{"d_mlp": 1536, "norm": "rmsnorm", "qk_norm": true, "attn_scale": 0.153, "tie_embeddings": false, "init_std_o": 0.00366, "init_std_up": 0.0187, "init_std_down": 0.00183, "optimizer": "muon_variant", "lr": 0.00957, "beta1": 0.95, "decay_fraction": 0.654, "batch_tokens": 65536, "dataset": "wikipedia_en"}
Each number is 128 + 32 x the weight over its row's rms, rounded and kept within 0 to 255. Layers, rows and columns count from 0. The size above them is the row's rms in percent of the matrix's.

# layer 3 MLP down (transposed), 1536x384, rms 0.0738, rows 1531-1535, columns 128-255
size [ 19 131  28 110 103]
[[ 85 178 171 155 111  73 125 148 166  94 187 152 107 128  67 161 134 123 102 131 115 101 119 160 117  66 121 135 105 186 148 151 112 114 146 170 104 131 122 170 145 177 196 129 149  94 139 141 117  87 141 137 144 144 123 120  77 125 146  94 103 153 121 142 120 150 123 142 106 131 181 131 146 147 133 149 134 149 137 166 138 198 131 118 137 107 178 124 116 175 144 121 112 162  94 153 141 114  75 127  92 103 122 120 130 108 151 150 187 170 111 140 111 190 143 172 109  60  94 124  51 134 146 135 132 121 216 100]
 [103 138 107 137 112 146  90  86 179  85 130 162 126 149 102 116 111 151 151 142 107 117  11 145 105 164 188 122 148 148  74 119 153 189 150 100  95 171 146  82 151 159 170 182  91 168 138  42  93 131 190  53 104 140 155 130 189  79 132 148 118 118 120 123 154  67  67 104 145 145 106  87  99 111 145 107  89 124 126 104 108 109 152 148 128 115 127 176 142 154 181  62  91  69 217  93 148 149 102 128  47  78  83 104 130 131 147 179  97 150 168 120 108 146 172 177 150  60 146 160 132 121 118  93  64 132 138 135]
 [155 113 118 141 141 120 108  92 164 172 119 114 129  92 110 103 159 165 175 140 105 130 162  91 126 132 116 104 119 115 152  93 141  52 144 125 134 131 163 115 107 133 126 188 124 122 100 149 157 118 119 158 107 133 163 110 156 158  82 163 172  60 180 120 129 143  80 157 140 149 114 159  80 155  86  82  74 137  99 148 121 120 204  81  78 134 193  56  56 125  87 135 118 123 148 114 133 126 108 106 145 111 136 152  99  76 156  89 134 111  98  70 105 104 113  97 122 135 101  82 110 145 119 102 183  81  88 160]
 [ 93 154  95 177  69 136  93 119 132 136 137 124  84  82 169 123  99  35  99 110 169  72 119 124 144  79 121 136  80 170  94 148  83 112 126 139 104  54 128 139 156 166 133 141 109 157  98 166 114 118 128 126  45 159 141 174 119 166 138 111 138 176 174 143  88  94 130 141 141 130 184 141 125 138  89 113  98 148 122 136 126 155 159 182 172 167 144 149 157 142  85 120 167 142 130 114  92 162 119 108 201  86 122 175 105 166 139 122 213 149  75  76 148 136 152 126 142  89 128 154 123 182 163 238 122 115 109 120]
 [147 122 103  82 177 101 120 111  84 133 137 174 204 219 152 164  54 145  70 131 144 176 112 101 110 179 213 133 186  85 151  79 120 143 118 133 160 172 103 139  57 118 127 172 182  66  96 115  84 127 110 135 135 137 139 158 109 144  83 138 158 125 132 112 102 170 151 145  90 123 124 115 123 175 140  91 136  93 144 131 105 190 144 140 119 130 185  98 133 162 127 128 117  71 118 133 124 153 207 167 153 148 232  91 126 130 135 151 142  92 133 132 110 108 113 126 153  80  95 144  75 144 131 116 135  69 163  85]]
# layer 3 MLP up, 1536x384, rms 0.112, rows 1532-1535, columns 128-255
size [127  27 115 105]
[[140  75 130 183 126 170 139 140 146 134 133 186 132 143 143 125 122 128  88 180 123 122 151 125  96 136 171 124 150 153 101 164 151 115 137  90 136 172 138 177 124 109  15  74  65 105 128  95 131 138 119 136 129 106 124 161 116 154 138  96  97 103  84 125 161 116 141 148 153 139 195 108 136 156 114 167 111 137 157  51 110 165  96  72 108  83 123 143 137  54 166 170 119 126 105 188 120 102 143 255  97  95 116  96 135 155 142 107 170 118 123 135  95  91 116 153 129 119 187 157 120 138  90 167 166  97 123 133]
 [ 76 142 154 113 115 168  85 156 145  90 111 218  95 109 136 149 114 130 119  89 128 132  99 112 104 173 128 145  72 139 129  97 176 168 145  99 135 119 104 118 140 192  87 104 167 111 169 204 156 185 114  69 156 161 102 166 119  98 128  60 120 153 200  98 155 151 102 129 146 172 115 149 141 143 134 139 161 114  56 108 125 118  77 149 162  95  77 149  84 139 113 177 106 131 145 132  99 124 142 113  94 152  80 177 198 128 147 134 131 100 170 150 179 134  83 174 123 142 116 120 181 131 124 137 154 127 124 139]
 [121 152 159 116 129 182 144 115 151 150  75 163  92 135 133 179 121  94 149 143 113 160 131 154 197 160 121 100  93 215 118 103 137 146  77 166  65 162 134  82 105 213 153  54 148 138 115 136 155 170 142 132 125  84  73 120 180  91 146 131 110 131 154 103 126 122 161  86 197 153 180 116 155 112  68 158 125 145  90 135 139 186 159 164 110 184 101  83 113 117  92 122 125 151 157 127 114 128 110 123 133 138  45 199 201 173 106 131  85 111 129 144 136  80  28 139  63 165 164 156 155 124 166  86 116 113 118 197]
 [102 127 163 144 178 125 103 131 127 130 156 114  80 147 143 128 181 140 144 152 137 134 143 155 151 116 197  89 109 142  64  96 146 135 141 168 164 180  92 113  97 176 148  78  48 108 165 101 102 141 145 157 115 167  87 116  72 118 177  68 113 113  97 137 135 153  77 154 111 138 145 116 145  84 116 148  96 158  90  73 110 207 150 115 101  99 155 180 113 144 128 143 124 169 120 133 145 181 115  97  55 110 154 141 134 153 122 149 174 114 107 127 140 104 105  97  71  55 172 153 103 115 139  95  87  69 103 144]]